Weights of a small transformer language model: 21 layers.
Each number is 500 + 25 x the weight over its row's rms, rounded and kept within 0 to 999. Layers, rows and columns count from 0. Numbers have three digits each. The size before them is the row's rms in percent of the matrix's.

# layer 13 MLP gate, 1024x384, rms 0.0646, rows 237-253, columns 0-127
099:522495521515508528498497510468514479536535542475550505509481539493492465503509519454526537489527467477494525466501495542475459487525468515508537477501463512498456496496470503500526506526517508515480483513518531513472478474482546473521481518555497448485486497522507459540485553485488500467448506463465530533513556512513489494516519530481506507517488469484461517466536515451550507503526
095:545534470514519474499488502431491455533530530496512484496493480507520495485486509505500535530474484524483491503479460467521509505480528500528566492491510484492514514472468514527479470518508535533573436456508468466481510491469503536501529491489462464525508490496503550515551515526540476475473522496531475500503484496541429465448503493552479501505565491486450476522508478489516496516498
093:532529532494522502453475524478460528523520480520462509483525500425513512489507545533482498515467503473461512488529479494486512528488504514526499498502515491505460517477514536481461535502542524542519478510479438487492521488475513512479494486509483520485531474481472512499471513491492479507489500480501507523523500537503491527501489532500501476513518515544564513492528527490517470535457
097:492477501460486499503506495481481548531508524498507504493483507569520492508497472536511478502490504493500500518528505498496549468515516535494488508528528508493518473505482491504538515495493490504493506504502514490519474535477504499508505477517479478458508498529507528523510498465510504517476522487492537533506476501516511533476501473505523485541542511515540498512487458515499515538479
095:493495486485509527489527456536489543494464476495485429548522519510508522497504512499507504519464482481497518466498489562486497546538500505484525546522507517486481534528503528473494491536500510495499491470529486527504454497508495464528505502520481517486488492489461470446493476507531559506471514483501485492557483485471490487530528476535472492430515518490480504534506479536536501483514
102:493521500475483520483509503509497489481448510510469481537455545485496513487484481505487525479530507452493519550486460517534512505500502496539475440494457524494524509448511476478485485513506536510470486498539528495488456457495479475524522522490507534515483564483498541531498476532515542460458473465455525519482475477478510504476484507576514521482486536513484481497546505542475490478505
097:479427476546508512497533483495513484518474484499477494498520521518533507505492479501510572492470460500466502537478481555539548481462510492525498493498505481446469472493493488511463516467484499485462494525464463475451499525505509509530565517505519537544512516507495493465467460532497508508488503521508456527514516501546492481500465462483533519522496494512500525484528512515528509494469
099:523527472475541485510521534459525498506498530492533514473498511509531541509487474513495507510536496508456473496511536456497511520508494503505514500477529517508495542493463507509532493516517494504477467552494499543542489486481494472481506495475482515515445487464529509484508522480495451462453515509542533475529476503525508525498491467508511526469493486503491446503517460493525504562495
105:464478468521510451496491492526503543484502508514480486478505498462483487494534471515464492511483501487506486522515504489473519495504527487530519532494469491496487510486461455477470424523504491521544498499475509490518509499497496534496491495533470490503484492457527496516477471469494500547510471472466493485506508476460492503519479537514479501506471455532519475477486506457523487482511
099:438495520552502516468498532502491519473474522508490508526480484533453505492520486501487521528483480505515503474498524537484462510511521463499499474516463537530499460515499521512516435557476481509553482474501535485520524468487516540530506465513472469481481504500490525538474520493495510502503547499459487479508513488523498513524496449508519462500554474509550507483525506504506431492484
104:521509478469495471473529525473524498538507477470506571526467479562544468506556523498485509488517494475491559526506524524544503477526483484492531486491479512482467507495484493492498484551515525495529492509512501468526485523512546519490462486515522488512468480473502509538516504511545501482480473496497511521499470462452526521497465484503498533475487498507479539555513517509481543516504
104:495546473550490503493497478529498505487523533486547491494453509522467528484473488518480502542504499526487503534538480495440505491489501525513478483484520569502510490493503541509479481484509520529459508495513483440482499519514520477499531490502484494496519468543501515468517496501523456457499513487503513501553509488520507463474532476477521490568506463521460451503504457525484491516487
102:486443502518459531452496489557512544492480476519496511532501483478450515501447562508476515467512509488494530531510556483470522515503512515485496457531514506452464534512534485533467487542492506497521491528463504520532504499499470482514489555498480521478495512485472504500496526513527527513485455555542476507496517514520476495524477530526493471496511535541506527518499473509475525502499
097:564483528523538511507477496480506508506508472516475513522470546461501510491483498465515495489525537475494464567484499490462517499516500450519525487485496472481471521492508523496501471532519535509446508533537488463518509486525516511517469498480487470500525527480518501521495497460503490516488455546514481480534482540502511543491454520468481504508507519450487494556502471468491483525529
100:501501497519522515497472548475472545509546519496519543476509559459563443491470490514441493452494472480517479531497474465533465511539541481509482490483500487517465507493498512482512489437481520528507551520467531540537487505510483506508504461482511490486515528538493500469518521505515536533497515499528488559513495540499519504509490473525508489521477509486513468483502505554517478521515
102:455457508545493497453491495533499490501475497509475457514501541509512514489504502442542530502529456509480457495484465477478524479513533515508497528491544481501489461528466513476493480534461473549507521509542513506476479500540489471468505470520502494484526463524511488458535510516487509487523491491498477534436517531536513453521494469500502515508507496498514462446490514518483496523470
100:542468486497448516536503485512486534529526527483494537481481524498505503541490460541460490553516547487502485468522495551505458428471532523466463476461512527487494478508522480506515457513514464519508514478510508523543490470484485518480513498476518511491455533526507446499493490546508498492533502494493502522502523532534510498480565503474517502449509535508465526577519503486520485559506
# layer 13 MLP up, 1024x384, rms 0.0658, rows 237-253, columns 0-127
101:539471492430528489502509494477505492457507481492463477514569507517496505486483448474474503524498493509484487516458508522505514455453520498492517524514521524447457554516519515497459526469456493518462495469536510536533485522499487526504532522531509515535473512518538481515513529494508487513483525554500481517486467476502497511503468480534516500527517498509487500513487529496525530507504
095:516503479517529494533503484546544482491505481486511492493513529457496474467495495525463471487479551489523470517502532521484487491468506488484492471489538491529488508509498527468493531508509500509445535525496496498536467505495506498500482479556485526526545494503494531513485499480440459520544485524461529534527528513519465524530502494502461514494489522468557498489525495532490432557480
097:522515478502491513498521485521510492490539479500516503501488504520511489492502480519491502457456519534521511530474505474478485486497506520519495503494489524512509527480490505532539463493470472526471507479510538516504552511563451515486509564487459475497500499478489476523499455480490467452511493505470518501474454497524507504442518488473495501468477487490472485514467482522474515483508
099:477469511479484535527494503485525491501497511546496469526530497504496521478471525471466523502518489509483504515494512488440508477480519509499498485492484531547496555512484497450508489496514484451521492502497461482479503496515557498509476482484538521495501501516454452509466472502520500480526494492507467483476541499519465440514525555482454539462479465502520511500503528495507512511498
098:456517472481557492488510480473490488498465514527539478513503502501508496500536488498527481506509495490471465489498507508476534539537519494458516496513519477494487542511452500501503487503500493521472531510497498552516503517528458492507485509506484462517508502509473472484494503523494501522443545494486555525529493524486555515511500508511479497492473512508485486539522483538507469493545
102:514485469500484511492517467502510471505493472457489559532556491505509509464516515490477515516523509497513492511516449527530466430474526537470486490479491508506505483473539515506503519532457482496479518456505484516486495516521502491504452496521535526457481493464504501490492483529538480510490520503526527483493502553502497461516480520506515493458500509494492493510488528508474460508482
099:564521461481516498522419527483481499533474464544512458481488528493500494492529471507487492474527494503550514510494492511452483526536513487503495506504491493510535545497500510496501504527551491497505554466528480488510490464499487478507484470485480506489474503478515460523486522488478466474500519452501487459532528491495523465558506529525464469506496513496501472544476504447482503515509
097:509538525495494562515507451492508504509525485501525480503523543517524494524533548469481500490499455516459500493489474522480491500457507534484518523513483505523533507479494490455537474522494485512545480484464531477507440478477556545462514506498498490511494494504501480521513452487470496532519471537491459488463476496538505486496544480487537503512499511498477487451501471503470517475466
103:541516481497471547487489521474553461482496507514513485486512537479529464476512500546509538482485533455509500526475490533513527487503501478533485463484497503460462491545555508552485530488517499525516491520489476459493490493503477512466514510515474529493499517497476519488507493506511473500494519517510481502498476520531500433515484507510471476506467509500519501476467505523463531505494
103:505487476458436506536463511533547505543475503533524498458480456511506467446489504526544515506493490484540574481516583468476492537457495475522514507524513530492477485555482535482531490537487555489475490470510534537488488484462510513506496497499440535526454517472509528470500459513496479501511462513515517486523534453504503508522461470484501550453518522476519544480513496525506497493524
103:495504523474536499475555533526479564490478494468458484461467484504513471508460524479511454533473473495520511496533527522509534491493535486494523465496479454437484494496469495457512502507494510480500539471470495543511459502546535500508498480505477513521460515487493471480453507475489540510450534516481503492507478488483476499479542454506537473497473458484525522488512507512455465529478
100:468463486477521532522513484470495502443507495482503476465492513500501497532484445517515499487478469499492487477536491532522520514510534499461555500502508539483525489520491526468513510459509468437516529481479488503483472507503508519509492558504515457494496507468512502496518502515494513501496524505485516476504495488512481460515456500488506532500513513469541498551524501478492506498493
102:483514518489472460464521529492508490517508487497532513487521488533506487499453441502512498476508548499448488477517474499461515532513489494484499555502519539494485473541487486494534510524515474521480479498487475499514505518525517518527518525491528538538502505486518507527525504542468534509515522491477506492538497515489501519497479497499451519548479445461480472431504529530502491525494
104:446512532553496462471474485536516511542482551465499476530525485480474513508508474505497512495518464477484549496495497489501490501441534513459472487511477518504519490526514502504492473486508508493516524495499459534466501512530432480492563516494524539536484500489486542514530516533479483535522509501497475500525462447501547450466540480522527486524479468518498555461466499536527485476508
104:482515472504533502485524469510480492495452468467531497478503509497496468521498440481482463494500525525493475546480515483501510509505540469525478531528500557488522528457492519474545523483481506525539504526506532512490541463464494463534496525526513513510480566505502518483546524488512483479454513549482462499504486504523507498466496513473459462501465509516479487492516517560500480545490
097:519449512471554483466503478469538503469499485476477489507526491481494489472506476475512547529488502458530492520534519538515495473521466492491531507476507484509527540524501504500498475533532510497483474497543537515497477506506471485515484484488450457514448488512491444522501506501503525524476521468532489500469521493541536527493450494433510508469504469462480492527480461501510507494500
101:497504518505506559507484511482500468463506516491532453526508538477494481497512510501497512497519506455562503482525494499559508512486474503497454487505460521491481478507507498521503514510537507496508517518506517500526479455493459530469532470484517471473469526524583512518480545516565535510534486506494469494478459487519496495494560492509483536457533501520514533518518539527500502542521
# layer 13 MLP down (transposed), 1024x384, rms 0.0603, rows 237-253, columns 0-127
102:468526530496533486487514496480518491484494520497510460494514489471504522500507479469507465482495537542484545517502522541500530506521485505519536569439457473518526504471513494493516496493488514460533469513491506491501499484558514490512537491483460513517499538477477503486490546495468494517487484506525514467489495502468496550502525487544481533530499527492488469508535485493492473455466
100:475480495495535479511479513487482466477496500507507492464515488485517463498478497517448520493496521494531463514541524447499487452529515462496500485530470539551503465469462505478492519483516446551506558510543488462520471480481488509483513470500466515529489516503486492525514451499475455514519469497464489488499496464508487496504493490540523501517521478491526518469527522513514494513530
096:499487471462506448471468431496522536476501516483495510487520514549485484499461511480526494467489518531498532517501474531479510482508519471490470464495446491468493477462494504495495515526477489506510511511503472508497491480469511541504488551509501484498557479484540495479515481512530532526543505534541472535546508474487503495527462502444479488498502496492490538508488505524516462492512
100:512459532491542494479556492475534477471488480507513498519533505523511518527489485508515503513522518460528459517480506498530526526480494474503534499472508493491519519495538492561479522489497470504477523549443511517469509481561492484517477518522507500496471518496515484468441509534522531510552510523506445541482528524499467487539504520442481500470476488498510530488504540507474494502475
095:521513509501498496479465498510490496464481489482512493519502485515559512509538480556488505513515467511461455475503474523491468489507513471521478500478480494483500498503487505525552472471515504459485498485503501473502559532504515475481535448490514450460514500470526482477506531529505498553471460499494500492576495494473497525494515558510495508494530463505510504491491555514494517486483
099:456497522513469489507537484520502516495502486499494505484497482528521523528485521502526490479552541525501506495452493496472526516543524479466519539503518496520552488554503511535481483495494465508496497504517514471469464500504470549518536484493530452474477512468503477558510520498529512525499486486523508453526538541533497488501471569472533489493521469546560473505518480521509455498489
099:467516534501506485472500497493524508513502510524498494469493536481506502496534488519496494520503530480480455540508511467529507500444513513465502499509484481454552509551496473514485486505463515484463513452515485516521502531525497518528488504548521478518496473527468479464536497473524513491510467514532490513496557508479494508506478483523542493500476505497518440528508467516444471504500
097:486503501484535488505509494449467541479461482493526503455507485505517471475484520514528471497428496509525514517488491501550512458524470522476515474468501502502468554522515494524531452526476540492500480560462513501524538533456520514477465548538468470459466495461512470490497519517495498493464524492476503515493507489501511503478520506495466539508474520498540488481495500505570490462542
103:479532529508478533496473500493469456465487523484510505493481500545465522486514556505518477515505536498576507508515470498532520540483503449530479506462501512460488498498476468512536483529514524528522469500475486497511454456516517492455502499535479513503527491514469472522479491507529530499523480483476509443494504478486488482504502525497473524514468496489516485505522522514485511460507
104:540485497496469530547464497538509503479492525511466506491466516471571536525458512515494559486496505466470456500535505517553496485488517495501501495511506510497522523499501502516482515528514511515483488545494544537562520516535479482461476568509484482486540525496492479513523517529484520506508507496520496484501496509460501499469513521502510494491521512443490539529490499494505518529496
106:486512500496459477481541485503462512522438495492532485512449496441480511469455531515481492493525498539532505542508531514510490506543481496523550503495478472535523489508527502516485538517524487519508510503508495505512530472494510543498495550499478491465498509449489492501481533485556510465489460518542469473536484509506469473521502483556503468495521529500505492480525505467495480504478
100:484473491477502506467466481527519490525504479492504513479484486503479459529495482538452480535494499493523496526518482512500519497550540490527533481514483511517508492480532520502518499490521476507510477535459527483518494495505482452510520480510474515489506483517529521486472486491503526476529555511488465542501506492520495506534531530485507440493493519517457516486493499488461483489527
100:473493507483541532491465531508473511530492490533501500454505457535478495497504494497496487467491475470521529508483498512493504494517477507483460536498489508506474486483502504476540475484478490478498516469509489479539507486519484529501479514519538498465512523547517563503536498479525510503545500447493528504494510490480478482467486469548499512498448515483483534489515476491504471546546
102:516500483463528441516485466495505485495483484477447524460465517485483466516517517583515501498542449489505522461532488480490490507466482520501456445510513516474507458481438518529510531506481518479486463490495575492506526493496527552465538510503490511531483485502505523520541558515531515482519477507538522546512534509510447483511522551497447491501464476527490486473489483486491541471487
103:506489501516484525502488473511468471511526513495512486508477497460457493537510517515539490514521501490505507513478532570506508491527502509498471523537486501512481470517505525514432508490546485524514485474494520512549457506478517552504519494503487515502474508508492490460492505547515534493527512491485507474478466479474518527495490544487481520478489497495470546444498518494460517513501
101:511527531512533482538496495506477468473483490497522518525456452505488500524494510509470489493540536506496519475493513531464474511518484538507495521519480535530513487507492513518504482519492505450464501509472506544488501510501486552513471462472539551549467483506453460482491555546531496464466485546489494449507489493495520515523514507521498446520480554495552457542461538502511521502509
101:495533520558468518488468516470522507506501498501519523509498432498530517529456487505521507474462512503525488512500490505499523493530529502472482488483510528485482460519523493454522491497489499492502500487499531534484483492492465487506496512511511480488511483566485477490522549480486533507515493487522517497538504507502524497493497485453479499467497477501561490463505529525496512540485